Weights of a small GPT-style language model, trained from scratch on English Wikipedia: RMSNorm after each block.
Each number is 200 + 40 x the weight over the matrix's rms, rounded and kept within 0 to 999. Layers, rows and columns count from 0.

# layer 13 attention output (transposed), 96x96, rms 0.388, rows 41-63, columns 0-95
164,189,227,257,187,196,245,212,151,202,233,167,221,242,178,216,134,204,204,281,191,182,172,173,176,139,182,309,134,227,241,248,293,232,181,175,211,183,168,137,184,210,214,142,240,197,217,226,259,181,257,182,228,185,202,112,178,165,287,131,219,192,166,214,208,194,136,146,174,197,183,180,265,170,239,166,179,241,193,215,176,226,225,74,145,218,221,225,194,141,222,195,274,153,252,143
205,240,196,194,226,218,222,149,172,161,148,262,148,195,209,225,203,171,197,212,267,230,202,135,112,262,204,140,228,209,225,196,140,163,178,248,181,151,164,160,172,221,212,247,196,262,316,183,128,201,242,209,299,232,207,180,224,175,249,187,235,198,157,214,239,175,193,199,162,158,208,223,281,207,209,193,167,211,142,218,215,107,186,239,167,237,157,272,196,124,181,147,227,139,196,232
154,193,157,212,201,192,180,212,180,242,192,215,183,168,243,202,261,255,182,261,189,206,195,226,252,220,86,261,268,152,137,155,200,208,133,124,187,147,222,173,202,271,147,198,234,197,230,185,173,224,239,215,202,247,212,140,210,175,190,140,139,223,183,139,130,205,193,197,171,206,187,143,257,174,191,200,83,220,222,256,219,218,200,279,204,157,216,242,218,176,262,165,155,178,281,257
212,193,163,199,192,168,210,267,174,212,230,182,175,209,198,189,219,144,239,195,180,319,187,224,223,165,229,147,224,216,225,157,225,214,235,255,190,120,161,200,262,208,136,166,218,188,221,200,111,169,256,207,207,166,111,232,151,212,172,253,146,185,205,149,254,202,228,98,131,189,226,203,163,249,211,238,181,126,164,142,270,245,191,191,216,270,228,212,162,163,134,185,212,249,229,191
256,172,237,134,261,234,206,262,160,183,221,115,242,264,95,184,202,172,148,165,213,135,178,209,211,216,205,178,140,229,163,161,146,180,228,144,247,215,207,206,234,205,196,125,87,239,205,239,165,208,153,215,256,166,209,155,215,194,227,267,173,160,141,181,190,198,151,226,231,174,225,136,244,157,256,151,216,191,192,202,288,181,203,238,229,176,211,213,165,121,192,115,205,177,278,218
242,184,181,176,180,216,212,213,187,160,170,208,213,159,285,196,179,161,271,221,192,180,183,215,249,211,186,221,303,245,204,174,187,169,281,207,235,175,228,165,172,200,225,214,106,219,279,233,193,148,210,168,182,223,161,227,188,223,222,191,184,275,126,225,180,223,191,264,213,272,185,165,97,247,164,146,182,124,211,263,214,167,279,245,191,307,211,117,211,225,202,209,178,159,221,228
214,102,226,240,216,217,190,208,197,177,235,208,102,239,186,166,266,203,266,203,235,249,229,239,179,131,200,264,244,204,146,211,229,232,265,199,209,154,217,209,217,240,286,161,170,245,219,200,228,219,217,266,184,187,99,137,253,201,185,220,149,229,295,179,197,140,176,168,178,222,206,319,148,266,222,220,262,116,204,220,179,235,244,182,262,182,184,236,164,243,265,196,201,193,151,191
220,240,190,176,183,211,205,223,197,244,199,190,228,316,194,181,192,270,213,232,201,167,207,201,183,254,243,182,165,233,186,181,209,131,199,110,207,217,146,156,225,199,218,188,263,229,228,160,209,223,263,176,225,236,247,155,212,213,170,225,270,174,181,139,222,183,150,173,205,196,223,232,235,235,264,216,179,234,195,266,235,219,157,206,146,281,180,128,285,139,220,205,261,226,165,154
187,212,174,239,183,242,178,166,232,240,186,205,157,184,230,209,226,174,171,153,173,209,204,158,218,193,237,198,179,208,146,246,226,210,160,192,237,241,202,269,267,207,178,235,160,220,209,271,172,148,284,164,199,279,200,132,220,219,125,182,194,243,206,233,265,220,182,200,218,198,192,282,168,144,195,169,185,151,209,140,226,147,179,256,187,193,259,204,257,181,180,100,208,170,171,134
224,171,166,238,193,174,138,213,205,182,187,177,179,208,191,190,206,145,177,157,132,175,157,160,175,197,241,226,205,179,220,234,183,215,214,213,179,196,208,136,194,230,174,156,208,266,230,229,207,100,215,131,141,215,180,180,181,275,166,191,186,249,199,154,203,217,225,266,99,177,220,241,220,166,184,172,239,181,208,122,190,237,267,273,151,228,184,162,158,246,154,256,298,188,240,182
197,187,212,226,179,190,221,219,261,184,219,165,205,231,244,171,198,223,132,213,212,239,212,175,179,149,176,223,246,167,188,291,192,203,169,151,161,201,191,217,167,209,167,230,199,212,146,213,126,233,188,104,202,166,168,240,200,260,204,171,212,115,191,183,101,75,213,165,217,219,109,188,230,217,166,191,208,232,219,189,265,134,252,240,190,162,261,200,119,168,213,152,256,160,184,203
190,216,179,157,215,196,241,225,157,303,206,235,158,168,203,140,224,184,195,182,171,192,189,177,147,231,198,177,182,195,129,204,189,224,153,177,183,209,229,166,131,235,179,137,212,137,148,208,150,255,219,193,177,163,201,169,201,185,265,213,237,135,155,216,243,198,242,158,225,236,170,178,202,188,194,160,180,100,219,160,146,218,189,119,283,241,101,200,235,256,237,184,171,213,244,220
183,152,131,167,210,237,291,233,197,242,179,111,186,210,237,188,277,171,143,156,196,217,212,186,139,189,147,202,158,236,169,155,168,269,151,189,202,209,229,211,248,214,172,169,135,209,230,156,149,225,250,183,206,182,179,286,241,181,209,164,252,198,239,168,220,200,202,273,234,244,202,238,251,190,148,149,184,248,229,206,206,250,128,199,159,177,165,190,204,157,196,209,224,192,174,195
198,146,207,239,201,210,260,247,200,261,159,170,193,178,233,218,193,112,280,201,226,198,231,92,208,202,208,160,170,138,226,129,200,256,223,216,220,229,141,185,224,240,151,279,227,195,133,258,190,196,185,256,173,233,186,223,216,224,180,114,235,225,208,131,221,249,193,148,260,198,203,194,119,170,203,199,171,238,180,269,159,182,266,220,200,158,216,198,216,225,235,266,221,220,167,238
152,247,178,167,224,169,232,163,150,175,184,161,204,171,178,177,117,184,248,187,199,318,208,208,173,213,181,229,245,134,132,118,154,210,226,233,171,260,209,225,212,177,216,223,167,234,154,207,235,194,233,187,249,210,215,159,194,175,245,229,122,182,198,206,156,207,219,174,116,181,198,217,76,167,227,242,220,199,231,117,186,216,168,151,234,123,164,156,257,240,211,182,210,206,231,179
261,189,248,272,199,197,206,250,183,299,270,190,256,188,220,217,217,237,202,293,176,219,217,216,198,241,228,164,210,202,185,235,169,234,182,197,180,244,190,188,189,283,237,256,242,208,283,141,225,224,219,275,234,168,239,200,178,228,302,201,155,209,182,286,183,135,188,192,232,187,155,257,276,234,204,175,243,221,192,278,207,163,213,234,128,165,214,205,265,156,164,216,202,211,238,198
227,82,212,269,231,47,189,181,190,188,196,167,181,182,208,218,260,169,79,156,194,209,183,228,238,287,186,198,263,175,169,179,217,159,169,273,233,221,124,269,194,164,239,141,225,199,171,104,154,219,199,211,146,215,205,180,164,204,215,182,259,290,203,215,205,206,175,167,202,146,184,158,202,179,145,203,210,171,254,251,234,129,185,167,163,242,200,171,128,193,173,178,230,286,193,207
196,145,262,180,188,165,241,203,228,144,275,198,118,217,269,201,169,227,273,195,209,310,184,204,178,210,236,173,149,236,219,196,191,120,246,169,194,253,188,130,236,174,155,157,189,259,221,179,155,216,185,223,223,262,232,182,157,165,221,202,258,254,222,130,248,169,159,190,213,171,163,181,181,278,188,189,173,194,201,166,192,202,237,191,234,158,183,215,218,229,155,243,137,194,183,206
160,161,206,212,232,171,229,215,196,193,208,251,204,144,192,150,174,207,194,240,162,201,203,159,165,178,175,157,197,146,196,216,239,200,277,163,237,226,198,204,259,164,244,206,176,180,218,209,179,172,200,165,199,233,317,239,226,296,125,181,183,192,196,180,198,149,110,161,176,203,187,217,191,262,210,261,237,213,191,154,172,197,141,189,107,235,187,259,194,168,260,210,174,182,220,200
247,221,227,205,153,250,200,136,210,160,200,175,237,166,171,220,341,217,180,188,238,196,243,225,239,222,186,167,171,180,222,250,266,198,248,228,191,230,145,196,161,247,189,214,268,225,187,180,223,242,245,140,169,196,219,171,236,287,262,250,168,180,215,188,181,225,157,180,194,229,210,185,314,188,232,190,235,215,227,246,221,152,254,149,176,216,182,240,252,197,176,214,157,157,148,107
189,246,311,198,242,207,247,282,206,231,207,210,175,284,245,202,241,208,181,182,196,137,293,214,211,188,174,177,226,221,217,164,207,246,207,222,211,139,278,185,157,166,211,245,228,228,178,200,198,199,265,249,195,216,144,200,199,118,191,213,201,182,180,217,229,188,162,251,203,195,205,207,270,145,231,193,185,246,239,201,206,214,219,152,172,251,174,202,184,167,159,197,198,210,216,147
218,157,148,172,214,153,204,168,177,139,215,161,149,217,244,208,76,198,192,180,226,147,201,250,237,223,179,195,236,204,281,215,278,198,184,200,162,178,155,221,227,219,204,242,185,193,157,256,228,242,273,247,185,202,218,264,192,191,179,165,237,229,215,187,172,216,218,191,201,228,129,270,204,216,155,136,226,190,167,193,217,166,224,184,168,118,137,178,238,248,166,159,224,202,282,207
230,267,199,188,188,281,159,213,167,170,219,211,170,201,239,336,188,261,177,221,208,180,178,141,173,207,170,179,180,234,166,198,165,192,229,177,198,238,214,190,177,252,141,214,163,228,217,187,207,236,295,238,150,177,167,225,288,215,241,266,190,284,140,207,273,191,193,173,177,144,184,129,213,199,250,168,246,246,194,267,180,133,172,161,151,151,170,170,183,210,220,233,180,263,223,230
# layer 13 attention value, 96x96, rms 0.226, rows 42-63, columns 0-95
272,210,252,193,200,154,202,225,227,229,203,231,246,239,113,151,177,127,306,137,249,218,125,248,210,176,204,238,120,124,188,213,236,173,224,167,213,203,201,229,324,158,138,259,187,168,235,224,219,194,159,207,80,141,239,172,206,216,179,219,241,206,190,244,198,185,168,267,180,238,163,207,200,203,232,169,214,209,273,223,227,174,242,209,200,225,266,169,169,172,254,238,206,181,163,158
255,230,246,221,292,164,229,135,226,254,183,214,268,144,188,181,228,184,163,169,170,206,260,283,257,198,202,227,150,172,181,251,168,163,214,242,169,208,181,197,196,177,188,226,170,199,182,216,143,200,188,194,196,149,225,266,293,219,263,190,153,156,173,197,184,193,131,216,193,189,198,177,197,214,234,189,296,213,164,153,196,149,167,218,160,250,164,121,225,222,145,214,214,116,212,158
121,125,224,234,191,222,222,200,176,181,190,250,227,193,148,181,189,343,123,219,209,125,179,158,165,204,284,249,179,182,220,204,193,220,199,182,239,156,210,190,140,203,184,221,140,228,171,213,226,137,231,195,278,187,170,169,183,181,239,271,226,226,142,201,192,227,238,301,228,237,196,184,258,168,162,158,254,187,261,262,180,247,192,219,176,203,224,212,267,208,259,129,217,183,193,188
261,131,183,263,187,213,191,247,150,263,130,204,195,161,197,175,245,237,228,170,226,201,253,128,103,188,184,209,170,187,227,231,140,265,145,181,194,202,223,177,219,250,144,153,166,217,199,210,190,194,242,241,143,167,249,173,186,133,184,191,185,166,145,212,160,181,121,252,205,148,160,265,158,226,139,255,194,205,205,174,182,143,124,153,243,144,211,182,179,176,199,246,175,237,166,166
212,218,204,174,227,114,140,184,146,162,211,175,144,234,155,199,181,214,95,185,217,201,172,129,164,188,192,201,152,200,214,210,195,216,212,198,169,257,164,156,128,175,182,238,192,280,182,292,177,193,145,250,225,178,186,219,250,157,199,161,306,176,263,213,187,190,174,111,186,177,221,132,253,188,203,211,267,184,207,168,185,249,187,174,174,173,196,194,213,131,241,160,163,215,157,231
131,206,206,209,123,234,210,190,188,202,237,200,253,158,184,142,150,206,182,208,212,172,166,206,117,193,161,214,242,172,196,205,259,167,178,230,192,193,160,168,83,246,306,189,260,185,180,234,187,210,252,160,194,204,261,289,105,145,159,305,196,200,158,191,137,186,207,192,250,173,288,171,218,178,220,212,239,215,232,153,183,192,197,153,167,209,214,195,266,198,202,206,119,123,163,224
280,204,165,175,148,191,159,133,192,216,245,264,176,171,182,214,196,187,201,155,206,212,179,185,209,167,150,177,167,145,138,133,230,225,140,273,180,223,235,245,239,192,192,168,238,209,241,220,170,201,185,233,134,228,149,164,263,242,244,194,118,257,206,259,177,208,231,219,241,218,179,283,203,263,201,137,199,251,226,204,150,163,201,228,252,202,206,152,233,221,219,202,148,233,214,164
220,205,158,212,204,232,180,200,148,139,188,169,193,256,187,194,229,232,237,192,273,216,164,244,208,242,175,173,267,170,258,173,193,200,224,243,174,129,192,125,182,147,181,178,206,216,242,207,231,163,191,198,175,134,185,234,162,263,206,139,223,198,197,156,160,158,194,200,192,243,173,181,132,248,204,219,268,199,191,246,214,212,208,155,196,181,240,230,248,220,279,231,177,186,233,194
188,228,187,173,202,213,224,238,185,165,180,149,272,247,220,185,219,232,195,246,189,187,246,181,78,170,166,170,231,268,154,212,215,206,237,200,222,144,201,164,157,203,179,221,174,254,272,234,189,181,180,235,217,230,246,222,187,209,202,228,172,174,240,166,190,224,231,158,220,205,136,217,238,307,243,223,284,176,160,227,206,207,176,170,215,220,269,186,202,137,265,202,229,240,206,189
242,150,217,295,201,147,226,224,175,158,143,258,225,168,213,218,162,179,217,273,231,237,146,178,232,241,134,163,163,256,215,214,197,236,210,241,210,229,168,230,198,233,154,227,229,201,231,210,136,208,154,214,167,178,216,193,177,249,214,221,161,190,152,249,174,272,236,180,188,222,199,230,188,205,262,221,151,163,180,226,291,206,127,240,181,212,192,221,230,221,155,149,188,182,233,203
180,101,142,152,218,220,221,155,160,214,170,223,260,281,187,244,185,185,166,211,184,211,231,198,237,216,224,310,179,142,174,173,208,179,246,166,205,240,140,244,143,204,239,172,245,225,209,195,136,224,253,196,203,213,207,164,195,220,133,146,301,237,223,158,214,186,193,266,204,196,179,194,236,195,203,219,235,255,139,207,234,188,190,209,222,262,181,194,195,216,248,215,193,152,233,142
328,190,216,195,191,181,177,220,202,163,235,201,300,255,196,194,188,150,210,141,201,215,213,200,177,225,235,126,193,221,203,243,204,193,129,186,195,216,143,201,218,161,256,270,242,177,213,166,297,190,243,216,242,169,150,153,136,216,146,242,177,155,187,223,198,262,172,225,179,214,137,252,188,217,226,176,246,171,160,153,160,148,179,219,192,206,169,203,238,289,170,191,156,228,242,134
135,202,268,204,213,255,177,175,201,213,202,150,197,231,231,194,145,251,191,221,127,138,88,190,259,151,231,240,176,207,213,180,208,192,230,238,202,169,142,207,157,218,243,199,207,166,207,185,242,241,224,225,255,172,159,217,221,276,204,167,225,123,142,272,203,183,172,107,208,221,196,251,237,171,182,197,190,210,195,215,263,199,195,178,202,228,258,151,241,217,234,214,184,281,153,216
146,162,172,227,218,164,171,176,219,151,163,206,147,194,170,224,277,245,144,153,237,167,185,179,216,226,220,206,199,235,222,200,181,127,182,110,194,75,237,197,161,236,272,189,240,202,189,137,115,211,246,249,247,246,275,208,115,240,191,170,226,222,144,170,200,211,175,197,170,214,316,264,243,207,157,170,245,202,240,172,232,218,288,135,204,197,211,267,217,124,206,215,230,214,205,177
271,118,268,145,139,205,211,128,271,245,244,229,215,115,197,176,111,153,249,143,180,211,191,188,291,199,212,180,204,245,173,203,149,196,183,244,217,187,201,182,215,156,94,198,219,126,233,238,163,229,129,223,89,181,214,237,226,154,176,222,182,155,160,170,223,124,215,208,192,194,186,181,220,212,189,239,165,190,220,207,148,171,175,260,232,223,230,190,245,292,157,221,228,156,212,213
129,248,186,106,183,293,160,193,219,157,150,202,257,271,136,246,314,201,262,251,232,142,234,155,159,242,159,230,123,214,183,204,173,207,266,179,228,259,161,189,232,240,109,231,180,224,190,208,268,100,230,220,203,236,198,198,269,175,230,198,158,179,122,189,215,198,152,238,189,177,255,192,232,198,260,192,154,179,218,222,192,241,220,188,227,238,189,227,208,253,165,216,161,136,233,219
161,216,196,237,131,234,169,155,154,186,161,210,227,210,237,190,225,204,173,204,202,164,179,194,171,208,238,264,192,280,240,203,208,191,213,161,186,203,237,268,154,230,229,211,185,151,248,201,204,191,209,134,145,188,178,116,208,140,223,218,219,170,289,254,179,166,208,195,201,244,276,245,203,123,210,208,304,257,237,205,193,229,243,171,170,192,194,222,202,216,227,211,169,212,239,240
179,182,191,278,190,198,207,176,190,140,177,188,220,204,170,228,228,179,160,265,247,203,105,223,185,273,242,161,176,242,172,212,134,157,231,259,212,146,203,166,225,203,181,171,259,183,168,216,239,225,192,170,230,242,166,187,221,140,187,242,179,232,238,179,273,203,271,153,145,194,208,216,205,211,183,125,254,245,221,236,203,136,209,173,232,206,258,124,171,190,200,191,165,195,137,285
268,213,125,208,189,239,150,181,265,227,280,315,211,168,226,182,215,171,271,225,205,257,133,175,241,164,162,225,274,208,139,175,177,200,150,234,233,212,230,147,254,162,96,203,208,134,205,229,202,174,174,193,173,262,142,191,209,289,119,198,193,102,187,207,222,239,214,208,201,186,233,178,185,213,242,245,188,226,205,206,178,187,119,225,173,191,77,160,107,163,169,195,194,134,207,212
217,232,166,191,208,233,168,235,286,230,202,221,194,209,182,233,164,153,264,126,193,241,214,216,165,209,221,176,249,233,204,178,224,215,162,172,227,240,214,211,208,235,170,207,154,161,157,179,211,176,163,157,190,167,196,187,184,185,183,162,263,235,131,204,188,205,159,207,256,208,172,197,199,195,204,162,269,178,185,171,234,165,213,278,256,190,190,169,270,217,200,182,166,238,218,211
174,170,266,175,169,187,146,199,285,171,197,242,249,282,189,216,216,223,208,165,217,197,116,203,157,195,195,205,239,183,175,256,165,179,193,217,194,257,182,196,185,229,223,202,250,240,180,175,144,219,159,198,232,216,200,192,155,184,273,224,148,145,157,228,160,174,222,244,204,204,205,177,181,145,178,240,236,201,184,153,187,281,172,226,170,241,262,222,151,167,189,247,217,239,148,190
321,130,216,160,267,178,121,229,182,163,259,194,143,245,201,211,188,103,249,229,142,200,197,197,173,153,266,237,213,183,226,109,205,155,162,175,180,234,200,216,217,181,187,137,166,173,206,200,217,143,131,244,127,219,205,199,165,133,180,180,132,149,163,205,186,198,219,232,251,202,176,239,243,164,179,150,201,250,138,145,197,152,218,155,155,248,211,190,251,198,235,209,217,145,182,190
# layer 13 attention query, 96x96, rms 0.195, rows 64-77, columns 0-95
226,233,251,154,262,168,206,216,247,176,243,237,203,187,192,180,168,113,223,189,217,302,159,150,191,169,224,195,223,195,199,212,227,265,226,226,185,142,307,250,257,271,147,200,212,189,213,234,241,217,210,224,181,189,140,191,250,167,208,263,232,206,240,236,232,224,190,198,206,229,220,294,210,244,167,267,187,164,180,149,195,162,170,180,224,221,144,164,254,223,223,201,199,127,131,157
151,120,186,177,254,210,165,224,215,234,225,196,209,180,219,184,190,206,167,239,234,177,167,199,196,152,210,159,135,182,242,198,250,200,190,166,184,208,151,142,152,188,225,217,161,244,202,203,160,205,207,190,182,272,203,161,227,231,258,200,218,277,243,191,187,186,156,195,190,187,200,216,195,187,233,157,212,195,189,181,201,225,181,198,226,164,215,233,216,162,216,267,245,181,178,236
204,244,219,132,206,252,260,218,157,173,171,192,225,185,189,218,215,214,222,222,211,260,186,198,237,244,212,173,256,154,155,202,214,221,209,157,241,195,226,251,187,179,162,226,209,211,202,190,250,215,150,186,242,200,220,146,166,191,168,198,210,141,221,192,204,227,187,161,191,193,173,201,228,193,152,213,163,242,191,234,228,201,214,195,275,208,224,169,217,282,157,226,204,175,220,214
187,193,148,195,189,212,190,232,201,217,225,197,190,228,183,195,227,254,146,189,149,140,226,148,182,275,197,143,177,283,184,166,214,129,207,186,182,226,104,172,194,173,194,194,145,201,210,168,195,247,230,177,193,197,280,116,176,184,184,219,185,194,186,202,166,192,143,227,224,193,333,154,124,252,194,166,190,190,187,199,149,205,169,163,105,183,185,157,212,108,193,272,226,300,181,264
219,232,172,174,246,252,191,163,219,118,285,255,228,129,177,165,230,189,226,187,218,116,235,247,222,158,205,180,234,237,186,170,199,230,182,275,177,247,225,168,327,267,195,146,226,244,242,222,243,189,204,155,191,190,241,181,191,199,183,233,203,210,190,190,215,204,295,220,281,257,146,212,282,219,153,226,138,187,223,217,209,177,212,275,233,167,179,191,200,227,202,125,154,185,268,150
276,239,195,180,180,257,135,157,224,212,179,209,184,146,177,188,130,212,245,192,178,255,238,224,251,227,225,178,232,190,243,198,173,201,180,193,199,261,258,246,201,220,184,189,184,149,292,170,239,213,173,241,213,174,221,206,138,272,238,164,176,225,206,195,164,189,253,196,211,180,196,156,210,159,128,198,177,254,240,243,212,233,132,201,255,217,157,228,144,188,173,121,195,199,231,188
248,208,167,172,183,238,172,196,197,173,140,258,220,126,147,212,146,204,240,246,172,198,262,179,176,178,218,188,228,201,229,240,143,170,188,194,174,232,210,145,257,203,201,157,198,204,209,286,210,188,212,161,215,215,165,226,205,243,200,200,143,216,214,140,178,200,206,163,214,195,192,233,214,238,153,241,165,222,243,178,248,234,226,210,206,190,201,218,245,261,195,136,223,184,212,121
170,245,218,233,187,177,230,243,238,174,206,189,244,255,177,220,181,201,215,191,207,299,202,211,218,184,172,238,192,199,191,230,184,177,201,204,176,140,258,195,150,226,222,248,170,186,252,158,191,251,215,281,248,175,198,160,193,205,188,202,235,224,220,196,219,204,185,194,188,244,131,222,199,219,220,148,197,158,238,214,196,165,203,204,234,190,223,217,169,197,173,212,210,144,195,234
253,215,196,237,122,272,229,232,188,175,181,184,184,144,133,255,202,245,222,199,134,182,242,149,208,253,177,163,188,119,253,226,184,169,178,185,244,177,155,158,164,185,266,130,195,182,217,215,167,219,176,237,214,162,232,259,161,243,151,147,195,194,223,192,167,205,123,212,179,169,253,167,177,225,194,142,217,261,219,179,254,228,166,221,157,199,243,187,199,219,281,161,226,298,202,286
255,254,184,170,199,244,282,147,217,192,154,219,256,207,167,177,163,281,185,221,217,183,205,163,206,255,170,231,214,206,191,183,250,219,272,140,223,238,217,120,230,208,239,265,145,187,174,169,210,253,150,175,210,161,240,195,137,164,206,147,227,184,247,202,195,256,165,226,209,241,217,137,195,175,173,198,223,215,224,207,205,213,196,196,175,184,207,176,169,240,197,143,257,251,197,210
141,220,182,190,195,224,196,222,170,220,219,157,215,196,164,180,195,182,203,192,178,177,222,176,192,208,210,179,172,209,204,257,221,213,173,175,192,221,211,169,208,165,182,226,215,245,200,218,197,231,207,251,174,204,186,228,216,175,170,161,173,192,187,188,228,207,188,210,200,203,171,186,227,191,178,186,187,215,191,240,193,208,183,200,215,169,190,194,200,180,153,137,175,184,214,159
219,201,208,99,210,242,141,240,171,213,213,226,222,195,143,230,237,224,155,158,149,203,232,140,228,253,220,227,234,266,159,200,185,181,217,138,216,211,216,171,182,211,230,197,161,131,209,221,228,211,191,166,195,213,169,233,205,155,201,164,132,211,181,137,180,210,186,148,212,228,241,171,172,250,121,234,211,211,192,194,248,230,205,245,195,198,198,208,225,222,230,159,176,195,207,202
216,196,218,221,138,147,161,254,190,182,179,222,182,166,199,206,204,149,198,210,189,169,205,209,162,201,178,229,191,224,201,194,221,203,184,173,150,226,181,193,206,146,157,175,205,190,188,147,194,189,253,195,170,226,205,194,243,177,215,235,174,180,194,205,214,198,192,196,243,189,215,229,165,208,207,232,166,194,184,204,176,223,184,153,188,174,163,232,189,147,195,241,199,214,208,194
198,167,225,221,97,174,231,190,227,209,159,183,262,223,159,225,184,140,251,181,221,198,197,200,167,196,210,209,179,161,185,249,228,162,148,178,220,161,177,175,156,170,192,222,155,227,191,171,229,212,207,224,236,179,140,190,218,222,200,188,215,197,205,170,249,217,118,217,205,224,192,228,182,156,266,174,192,167,199,198,200,214,237,189,189,149,232,171,180,202,209,179,190,187,148,277
# layer 13 attention key, 96x96, rms 0.22, rows 64-77, columns 0-95
239,206,224,119,213,213,190,213,223,251,158,210,188,230,233,242,181,134,249,255,177,204,150,122,166,167,196,228,190,207,170,210,195,141,214,200,176,147,199,181,214,236,264,204,255,251,189,178,218,196,191,200,190,194,142,216,205,182,210,203,199,190,165,222,197,218,200,211,156,193,192,231,218,222,256,170,210,213,146,208,120,145,173,205,221,208,225,201,236,214,229,231,218,200,204,172
175,222,213,188,188,226,171,195,240,210,235,187,215,239,192,234,228,196,146,210,162,169,151,206,241,221,211,273,211,159,148,168,195,210,193,187,156,218,146,209,118,260,238,206,194,210,185,172,185,242,200,221,135,278,192,208,206,175,221,199,213,193,196,193,229,201,217,208,227,239,134,235,164,279,200,199,272,181,230,156,180,207,191,213,204,256,201,217,213,210,161,205,154,211,148,187
179,181,209,214,231,182,198,150,237,235,204,156,238,129,247,137,190,204,187,198,210,237,243,176,244,256,101,162,222,222,202,178,193,190,175,198,233,214,198,197,262,205,212,170,151,236,192,231,217,152,197,190,139,164,255,195,186,217,205,131,224,169,190,191,201,250,215,184,207,174,211,201,198,209,184,184,188,167,173,191,196,247,224,143,174,156,176,172,189,262,192,179,203,167,155,195
189,156,148,209,168,233,208,198,206,184,218,219,114,249,221,234,239,231,140,194,212,239,167,207,212,205,208,204,178,202,238,203,255,139,247,237,227,174,149,228,214,194,228,203,212,215,196,202,213,219,239,130,224,199,226,181,191,191,192,183,205,227,188,205,208,158,216,249,231,233,221,190,170,275,113,209,208,192,161,210,155,271,198,166,187,196,157,240,208,210,174,162,131,225,162,234
163,166,206,191,238,232,208,246,184,170,201,193,196,189,207,214,203,230,151,177,190,146,163,215,188,200,194,207,208,183,165,181,207,172,211,147,207,250,240,201,193,205,185,163,206,208,196,190,206,209,206,261,182,161,244,206,184,144,199,161,182,186,259,202,189,214,207,207,170,153,201,162,191,174,160,244,184,180,184,165,192,214,194,201,231,194,220,183,239,185,206,157,231,264,196,214
146,188,211,220,167,215,193,222,183,236,185,184,252,227,188,149,197,181,145,155,236,178,259,140,182,224,199,159,189,203,189,209,194,217,149,249,217,232,179,212,214,210,175,200,181,219,226,179,179,255,200,227,206,213,202,268,193,214,218,228,226,177,233,189,252,221,123,224,261,195,204,207,218,204,144,181,171,178,240,223,193,243,162,200,224,178,141,200,235,187,221,178,228,234,205,225
218,155,239,215,205,223,208,217,179,228,234,239,185,169,210,195,196,165,205,319,211,144,202,227,220,206,225,186,198,220,188,222,233,155,159,202,228,268,121,194,217,216,238,168,250,221,190,207,188,169,188,186,230,188,225,210,216,184,256,188,228,193,201,196,189,252,178,231,192,174,236,260,210,173,203,218,235,266,222,181,217,188,220,168,198,226,240,182,192,243,228,212,186,195,190,214
185,184,159,187,194,182,203,215,192,194,196,185,200,183,260,230,184,162,187,193,208,193,187,176,227,208,200,147,175,163,246,223,145,157,190,190,205,221,188,146,224,181,174,182,174,207,172,176,211,201,184,251,167,175,279,217,233,193,167,165,172,239,192,220,192,179,199,165,282,151,216,147,185,239,220,193,168,200,232,161,230,213,193,208,168,206,249,168,174,209,185,220,188,209,161,235
211,219,213,226,208,215,228,225,148,177,201,164,163,179,199,213,231,246,172,184,211,203,258,209,180,228,172,213,185,247,193,261,214,259,153,208,234,207,175,181,230,176,166,195,183,207,190,198,211,239,260,231,236,203,229,234,198,218,169,210,191,253,212,198,237,201,150,185,192,205,300,214,167,163,238,180,201,204,193,240,228,252,186,152,235,243,174,185,206,168,216,209,196,219,208,247
237,201,179,236,160,247,195,217,153,233,221,249,206,182,186,160,194,211,186,198,177,282,162,217,222,137,193,144,209,197,174,185,211,246,216,239,173,186,217,201,249,204,201,263,167,197,218,222,211,245,186,229,232,178,192,226,165,125,213,197,243,168,189,285,220,204,167,273,188,199,203,315,171,201,211,240,157,188,178,162,245,187,129,211,147,242,203,201,211,195,200,167,175,202,155,237
147,168,235,213,194,212,166,188,161,220,196,247,231,171,136,150,149,194,189,217,214,172,197,173,139,189,213,166,211,216,241,190,217,246,202,224,220,206,251,177,179,231,142,204,186,170,203,214,194,222,199,225,181,171,215,173,200,160,197,176,117,177,187,189,214,203,210,153,212,167,212,171,159,212,240,188,181,169,230,188,210,216,180,271,174,194,160,229,261,142,235,194,213,215,185,202
181,184,177,198,79,191,223,186,228,148,189,203,235,206,205,184,195,189,201,196,253,201,196,133,153,256,217,210,207,201,200,226,205,233,207,229,185,249,159,231,140,237,200,174,266,186,197,196,226,254,156,200,232,204,183,184,234,239,209,204,165,214,243,188,179,241,191,224,206,183,175,166,205,186,161,238,249,313,169,197,232,185,271,165,199,213,216,181,182,255,179,155,191,189,220,240
198,134,190,213,204,139,213,267,177,177,237,198,182,171,202,195,175,172,205,153,210,215,190,267,213,215,212,240,229,268,151,201,217,166,172,224,150,195,244,173,194,213,200,213,239,185,186,199,200,237,217,218,208,228,221,201,177,203,195,232,199,235,172,197,198,204,229,191,189,179,137,246,212,162,227,185,215,212,178,214,189,199,197,192,148,226,275,266,175,203,218,199,187,220,233,132
220,143,231,225,135,188,205,270,193,208,214,193,237,175,211,176,207,167,191,204,183,208,148,237,237,178,200,203,216,233,189,208,205,190,190,243,212,222,180,162,158,179,224,220,220,233,192,225,242,216,193,258,151,211,164,241,220,201,216,146,196,217,215,163,238,189,196,208,251,224,163,216,196,220,212,189,181,165,210,229,239,228,182,188,201,204,204,121,202,220,192,227,184,193,209,205